{
  "n_layer": 8,
  "d_model": 768,
  "n_head": 12,
  "n_kv_head": 12,
  "head_dim": 64,
  "d_mlp": 2048,
  "vocab_size": 20278,
  "activation": "swiglu",
  "norm": "rmsnorm",
  "norm_place": "pre",
  "norm_eps": 1e-06,
  "positions": "rope",
  "rope_base": 10000.0,
  "rope_fraction": 0.5,
  "qk_norm": true,
  "attn_scale": 0.154,
  "bias": "none",
  "tie_embeddings": false,
  "parallel_block": false,
  "extras": ["some layers without attention", "local attention windows", "gated attention", "attention sinks", "value embeddings", "value residuals", "a smear gate", "learned residual scales", "capped logits"],
  "init": "uniform",
  "init_std_qkv": 0.0272,
  "init_std_o": 0.0068,
  "init_std_up": 0.0272,
  "init_std_down": 0.0068,
  "init_out_by_depth": true,
  "optimizer": "muon_variant",
  "lr": 0.00998,
  "lr_mult_o": 1.03,
  "lr_head": 0.00492,
  "grad_clip": 1.0,
  "warmup_steps": 102,
  "schedule": "cos",
  "final_lr_fraction": 0.1,
  "batch_tokens": 131072,
  "seq_len": 1024,
  "doc_mask": true,
  "train_tokens": 784200000,
  "steps": 5983,
  "dataset": "wikipedia_en"
}
Each number is 128 + 24 x the weight over its row's rms, rounded and kept within 0 to 255. Layers, rows and columns count from 0. The size above them is the row's rms in percent of the matrix's.

# layer 2 MLP up, 2048x768, rms 0.0618, rows 1555-1571, columns 0-63
size [ 98 101  93  96 103 100 106  94 103 100 103  97  99 102  98 101 102]
[[114 123 128 125 119  77 109 133 116 104  68  83  95 116 158 151 157 148 134 133 118 101  99 123 120 143 137 151 137 124  92 160 100  99 131 139 141  75 113 104  92 129  88 138 113 111 159 124  89 155 108 112 135 166 129 148 163 147 151 127  61 137 104 110]
 [134 112  74  97 110 140 159 112 120 131 128 156 144  82 135 120 112 136 162 114 127 112 133  91 140 141  79 118  95 129 112 114 107 142 146 123 156 122 167 118 142 125 114 124  70 136 133 114 129 105  92 119 120 120 121 131 164 111 137 126 102 115 133 111]
 [107 145 155 112 126 112  96  87 149 176 122 152  96 169 104 134 125  86 103 107 105 125 126 139 163 141 135 149 138 107 106 125 154 113 117 134 126 106 126 103  90 128  87 123 157 112  86 127 145 143 125 134 131 112 119 108 128 115 152 154 164 121 113 154]
 [127 147 111 150 108 121 133 129 117 144 153 132  97 145 127  91  86 108 137 143  80 155 126 130 161 135 143 145 152 124  71 144 146 129 111 143 144 188 127 139 157 104 101  90 102 141 128 121 135 132 130 160 113  82 117  93 121  83  95 203 187 143 120 156]
 [109 140 147 135 149 164 111 117 196 142 134 126  90  92 105  88 137  87 171 124 123 131 122 128 147 122 154 135  68 120 108 123 112 117 154  95 105 157 109 152 148 109 130  84 173 128 145 134 103  88 115 160 112 111 143 124 106 158 181 129 130 133 124 159]
 [163 109 167 128  86 125 126 136 129  99 159 111 173 145 117 121 152  64 107 146 116  79 111 114 156 143 145 149 181 145 144  81 116 121 124 103 103 119 104 147 109 118 154 163 111 141 122 120 121  97 155 133 108 172  85 116  97 124 122 146 123 121 102 126]
 [121  76 138 134 131 128  99 104 147 125 172  82 143 113 100  90 119 105 107 133 101 105 127 143 122 168 142 121 111 119 137 108 118 123 127 139  88 144 145 154 133 155  89 104 138 118 142 129 147 129 130 157 134 107 112 134 164 166  77 145 156 182 148  93]
 [134 149 132 146 123  89 113  84 160  84 159  84  93 163 164 134  83 129 116 122 135 197  90 141 127 162 115 105 120  94 164 117  98 120  98 204  54 130 134 172 126 118 107 110 157 132  88 100 163 125  92 151 127 153 143 135 148 154 100 174  97 112 124 116]
 [132 175  86 160 139 119 102  83 133 111 128 124  90 131 152  83  93 102 125  94  90 159 135 113 112 122 123 125 140 125 121 130 160 166  81 127 147 132 166 149 103 124 113 151 153 167 103 116 114 149  88 152 169 100 155 130 184 111 108 164 146 149 195 133]
 [146  94 115 147  98 146 128 157 145 135 123 140 126 136  99 145 131 123 135 158 103 127 120  92 166 158 175 127 108 126 118 112 134 103 114 180 136 138 109  91 113 133 158  66 120  91  89 160 149 113 131 133 174 115 118 129 161 126 163  86 104 156 171 120]
 [150 111  95 133 105 113 125 147 105 150 118 117 116 179 111 135 101 166 145  84 153 112  92 107 141  82 122 133 155 108 198 116 132 127 157 128 132 134 150 167 121 142 122 159 159 117 147 124 174 166 112 117 101 139 144 135 160  99 105 118 148 135 142 159]
 [106 146 153 156 106 149 108 137 121 121 145 118 112 129  85 163 128 152 108 151 104 149 132 155 122 176 160 143 175 129 116 131 157 121 120 151 106 128 127  86 129 121 132 142  92 109 159 109 114 133 128 139 132 160 151 116 125 156 196 125 103 183 134 157]
 [130  89 113 153 104 117 163 132 109 123 171 162 123 134 132 167 154 151  70 134 157 110 132 209 113 155 131  94 133 101 121 125 117 121 147  93 111 115 113  97 161 112 141 155 151 173 172 114 110 131 115 123  98 143 153 159 137 147 138 158 107 102 130 113]
 [133 177 139 141 132 112  79 112 162 106 121 140  86 133 176 123 105 138 127 149 149  98  87 106 103 142 136 138  97 148 117 108 131 109 163 129 130 112 102 104 158 126 138 118 118 138 118 141 126 115 144  94 149 118 150 113 150 126 103 152 105 122 144 119]
 [132 144 130 103 126 117 140 132 160 129 117 139 145 105 148 115 133 161 116 134  87 137 152 139 142 107 190 115 151 167 144 183 104  78 171 191  86 132  87 130 148 161 100 139 137 109 113 127 111 115  98 155 143 148 127 129 103 122 171 122 172 169 115 103]
 [111 111 133 105 101  89 151 103 119 143 145 139 146 172 144  98 126 148 147 155 106 153 166 136 108 153 102 135 152 145  67 145 140 142 160 119 104  86 139 117 140 128 107  94 116 100 140 127 104 116 114 110 123  84  94 101 122 170 102  91 110 129 127 130]
 [129 124 123 106 116 143 105 127 140 132 122 165 146  97 122 129 124 150 118 145 111 115 122 119 145 137 169 112  95 147 113 137 120 166 181 107 129 149  80 147 156 113 159 134 118  90 107 146 112 124 150 140 119  88 184 132 147 127 114  84 116 142 142  61]]
# layer 2 MLP down (transposed), 2048x768, rms 0.0352, rows 1555-1570, columns 0-63
size [ 98  99  95  97  98 101 101  96 104 101 102  98 102 103 100  99]
[[108 132 141 105 137 165 173 161 128 150 158 128 166 149  93 144 154 152 109 146 108 130 132 105 161 153 153 158 111 165 106 148  98 131 170 132 132 111 130 125 125 153  86 137 106 143 153 170  98 143 133 151 113 159 131 171 135 141 133 112 101 127  99 101]
 [137 118 141 152  91 115 111 125 113 155  93 141 146 160  99 153 101 121 164 130 120  95 134 137 117 152 103 147 139 131 146 129  63 122  99 152  90 100 112 132 132 147 130 139 137 128 137 135 155 147 120 156 147  98 132 100 127 156 173 137 124 139  81 155]
 [144 136 133 153 125 151 107 109 159 170 138 126 132 108 161 152 133 125 127 151 107 139 161 127 151 192 129 148  85 113 123  66 115 113 154 155  85  94 123 156 154 114 105 123 106 142 120  99 162 143 134 116 130  89 111 149  90 118 140 134 121 145 103 143]
 [ 77 150 105 116 118 146 156 143 105 137 117  96 129 115 118 133 153 107  90 142 142 116 107 130 155 113 129 131 115 109 116 119 101  81 105 132 144 127  99 162  69 130 138 122 109 132 125 146 139  77 107 126 102  98 107 151 140 126 130 144 121 136 109  95]
 [ 92 124 167 116 126 106 111 100 135 106 174 167 154 129 128 145  95 163 126 142 136 152 111 116 126 131 152  95 160 141  81 144 145 102 169 107 134 135 127 118 127 102 151 151 114 189  93 149 109 128 143  86 122 133 131 106 106 145  68 146 148 128  78 121]
 [129 141 157 166 105 113 105 101 132 134 107 144 160 122 135 119 182 117  86 120 146 132 114 127 138 147 106 124 147  69 140 148 101 142 101 171 145 121 120 110 100 120 155 121  97 110 116 124  90 103 135 111 110 181 110 103 131  88 121 141 179 141 130 125]
 [ 87  92  72  91 168 107 124 145 158 139 134 160 131 114  91 155 156 124  93 142 122 121 107 133 111 166 112 150 183 103  69 139 124  92 149 130 151 115  96 120 122 168 114 118 114 124 139  78 129 131 134  46 156 110 162 127 125 159 109 125 154 122 120 159]
 [ 89 139 160  92 157 100 160 141 169 101 183 124  59 174 104 115 146 138 140 153 106 116 140 103 140 131 129 110 154 177 130 129 121 126 183 129 134 191  94 125 116 100 135  91 112 122 130 126 117 153 109 202 125 146 146 111 115  86 121 144 149 130 171 129]
 [119 123 119 112 125 118 127 129 152  86 144 144 122 141 155 147 150 112 146 115 121 133 147 133 103 108 133 166 132 127 132 138 128 135  88 132 116 108 112 124 161 128 146 103 121 139 119 104 103 162 113  97 136 108 209 119 135 126 166  77 152 100 110 103]
 [159  77 145 135 116 183 169  73 116 126 125 150 145 136  85 140 169 130 107 108 155 127 121  99 123 165 142 150 130 151 117 119 162  67 157 132 137 128 135 119 121 116 105 131 124 131 169 160 150 128 139 174 157 138  87 138 137 139 156 121 126 132 136  84]
 [141 151 177 174  57  98 151 131  74 147 119 127 154 143  98  88 140 136 144 134 123 144 145 153 138 140 144 113 116  91  88 119 143 141 134 102 147 157 130 143 118 135 142 136 121 152 121 130  88 149 114 130 112 105 149 137 107 139 127 118 116 182 163 129]
 [152  99 142 120  98 120 151 130 125 109 123  99 133 123 124 150 128 146 168 141 160  98 157 126 141 117 120 143 142 101 129 106 118 145 157 148 145 107 109 130 116 134 120 156  90 130 122 111 118 166  94 120 126 163 145  73 131  99  93 144 141 130 183 128]
 [134 146 137 100 113  83 151 149 137 150 129 170 108 137 161 146 110 155 143 144 116 143 122  97 177 108 130  80 118 152  98 167  91 143 140  92 113 130  93 173 134 130  98 134 115 105 138 135 161  89 134 135 165 129  91 101 121 131 152 118 123 100 176  77]
 [158 136 109 116 140 136  95 112 185 117 147 124 196 119 173 101 106 133 113 138 143 107  98 126 126  85  68  90 188 147 129 163 112 115 133 103 135 119 138 143 105 135  95 110 101 149 105 113 178  88 107 128 122 134 127 129 159 121 112 172 135 124 116  85]
 [166 116 116 136 134  95 112 146 140 120 162 119 129 159 105 139 143 127 150 130 132 138 151  83 111 107 137 125 139 159 144 168 129 156 105 175 154 127  97 115 106 130  91 130  82 101 147 138 126 114 141 133 167 129 140 119  92 125 160 102 109 116 130 128]
 [175 130 102 140 145 108 148 143 154 137  88 101 114 127 121 141 136 122  88 144 131 109 132 139 148 143 118 135 133 141 117 103 117 131 151 144 122 138  96 139 165 169 133 114  94  75 135 138 140  99  97  85 132  84 157 153 131 107 108 119 113  93 144  98]]
# layer 2 MLP gate, 2048x768, rms 0.059, rows 1556-1571, columns 0-63
size [100  93  98 102 104 102  96 102  99 100 101 103 101  96  97 102]
[[138 143 153 116 113 151 170 114 167 118 151 126 132 112  86 101 125 148 155 141 158 133  98 133 179 154 114 105 164 118 123 122  95 121 128 116 159 116 130 169 108 135 120 162 119  98  89 123 125 161 125 130 130 108 103 134 142 125 141 127 145 117 101 118]
 [121 120 131 112  89 111 113 125 122 141 127 133 151 106 117 131  99 150 102 159 129 120 166 148 178 126 120 202 105 151  87 140  82 105 127 158 126 150 107 134 156 177 132 139 138 136  97 135 129 146 137 157 160 119 127 128  88 122 125 109 139 137  96 158]
 [110 144 215 161 127 162 151 127 145 124 119 123 145 110 177 144 105 141 135 136 166 117 139 116 137  96 156 131 152 133 163 116 154 137 158  92 138  91 130 119 104 101 104 165 131 100 146 107 127 164 128 133 132 120 101 108 161 140 143 134 125 145 126 170]
 [125 125  86 160  84 142 160 116 126 108 151 130 120 169 103 128 116 144 125 165 165 126 136 134 160 178 141 134 148 159  90 109 112 102 160 165 133 105 159 148 109  92 105 134 100 129 120 135 106 100 104  94 155 106 130 128 135 130 158 130 145 131 143 129]
 [117 131 133 111 175 146  91 109 158 149 141 153 173  83 135  99 152 153 155 152 150 148 145  71 157 130 126 109 105  92 141 151 150 159 102 100 129 115 126 127 150 131 107  97 122 141 107 140 149 115 145 185 137 133 151 127 152 133 143 112 137  98 138 138]
 [129 144 117 140 155 131 105 168 130 105 124 176 113 141 114 158 104 126 135 115 142 113 117  91 139 100 179 153 124  98 123 130 125 120 148 141 151  72  79 132 105 127 140 157 147 159 154 106  99 121 145 136  71 168 154 166 116 156 198 119 125  83 141 162]
 [121 140 165 154  88 108 121 131 139 116 112  85 109  96 143 161 110 120 140 118 117 105 157 157 116 148 124 131 109  94 142 100 153 135 125 114 166 173 182 164 126 113  82 149 159 151 141 153 153 136 155 133 148 160 174 150 131 118 130 115 111 118 117 159]
 [128 140 156 146 156  90 102 117 111 120 130 176  78 133 112  85 150 134 119  69 102 176 125 156 124 108 152 168 103  97 134 146 126 169 102 126 105  83 155 158 135 153 132  74 170 137  99 119 108 123  97 125 142 129 154 111 116 112  86 153 101 131 131 124]
 [140 126 141 140 172 144 135 145 166 126  95 194  85 149  87 123 105 140 129 107 181 108  97 144  91 125 133 155 119 118 115 159 134 141 101 123 140  80 138 132 142 133 134 136 121  93 136 120 153 165 131 146 148 142 153 161 152 106 179 144 147 147 120 144]
 [100 140 131 121 128  68 145 110 124 154 143 123 130 162 116 111 114 126 143 129 111 102 110 178 138 159 127  94 119 139 116 106 126 117 113 158 124 148 147 150 130 139 123 125 195 132 104 106 153  79 107 119 130 110 130 106 136 115 154 130 113 121  89 188]
 [167 154 178 143 152 128 101 152 116 113 127 145 106 152 122 119 133 132 136 130 116  91 144 136 139 164 150 139 112 135 116 105  67 165 129 133 116 146 118 119 136 186 128 109  98 139 105 108 126  82 101 105 130 129 148 140 119 148 155 143 115 120 155 127]
 [128 148 146 120 136 115 121 103 132 115 120 103 166  88 134 130 104  86 123 140 118 134 110 137 157 103 149 160 129 131 133  96 163 125 137 125 151 125  93 122 106 106 164 115 147  67 103 168 113 149 128 106 134  99 141 102 105 108 127 134 154 195 173 112]
 [103 154  90 158 108 101 123 113 150 155 146 122  85 128 179 132  87 134 140 144 105  73 118 136 176 106 136 146 134 137 116 143 111 123 176 125  86 140 118 137 104 111 155 113  99 126 137 130 158 149 115  84  83 110 153 149 136 132 120 132  95 114 135 128]
 [151  89  92  99 134 105 108 145 162 120 147 130 132 157 105 101 126 151 127 152 135  84 157 120 130 147 111 138 142 136  98 109 118 145 157 171 107 107 141 109 132 128 106 113 128 143 138 146 136 132 135 100 104 132 144 182 108 120  88 133 111 143 122 111]
 [154 166 117  90 141 122 146 142  77 107 113 131 153 124 158 139 139 181 127 179 144 167 126 107  85 146 135 156 130  95 122 147  81 154 122 161 143 128 115 138 130 101 161 134 127 124 100 107 110 106 128 152 106 158 106 149 120 131 119 120 128  84 118  92]
 [117 133 158 170  99 109 123 117 169 126  94 141  69 129 129 113 125 126 138 141 168 126 120 140 125 163 144 147 137 156 135 160 110 168 169 122 147 137 115 135 126 124  95  80 105  69 107 140 128 134 101 178  99 116 121 139 134 107 157 102  90 170 102  79]]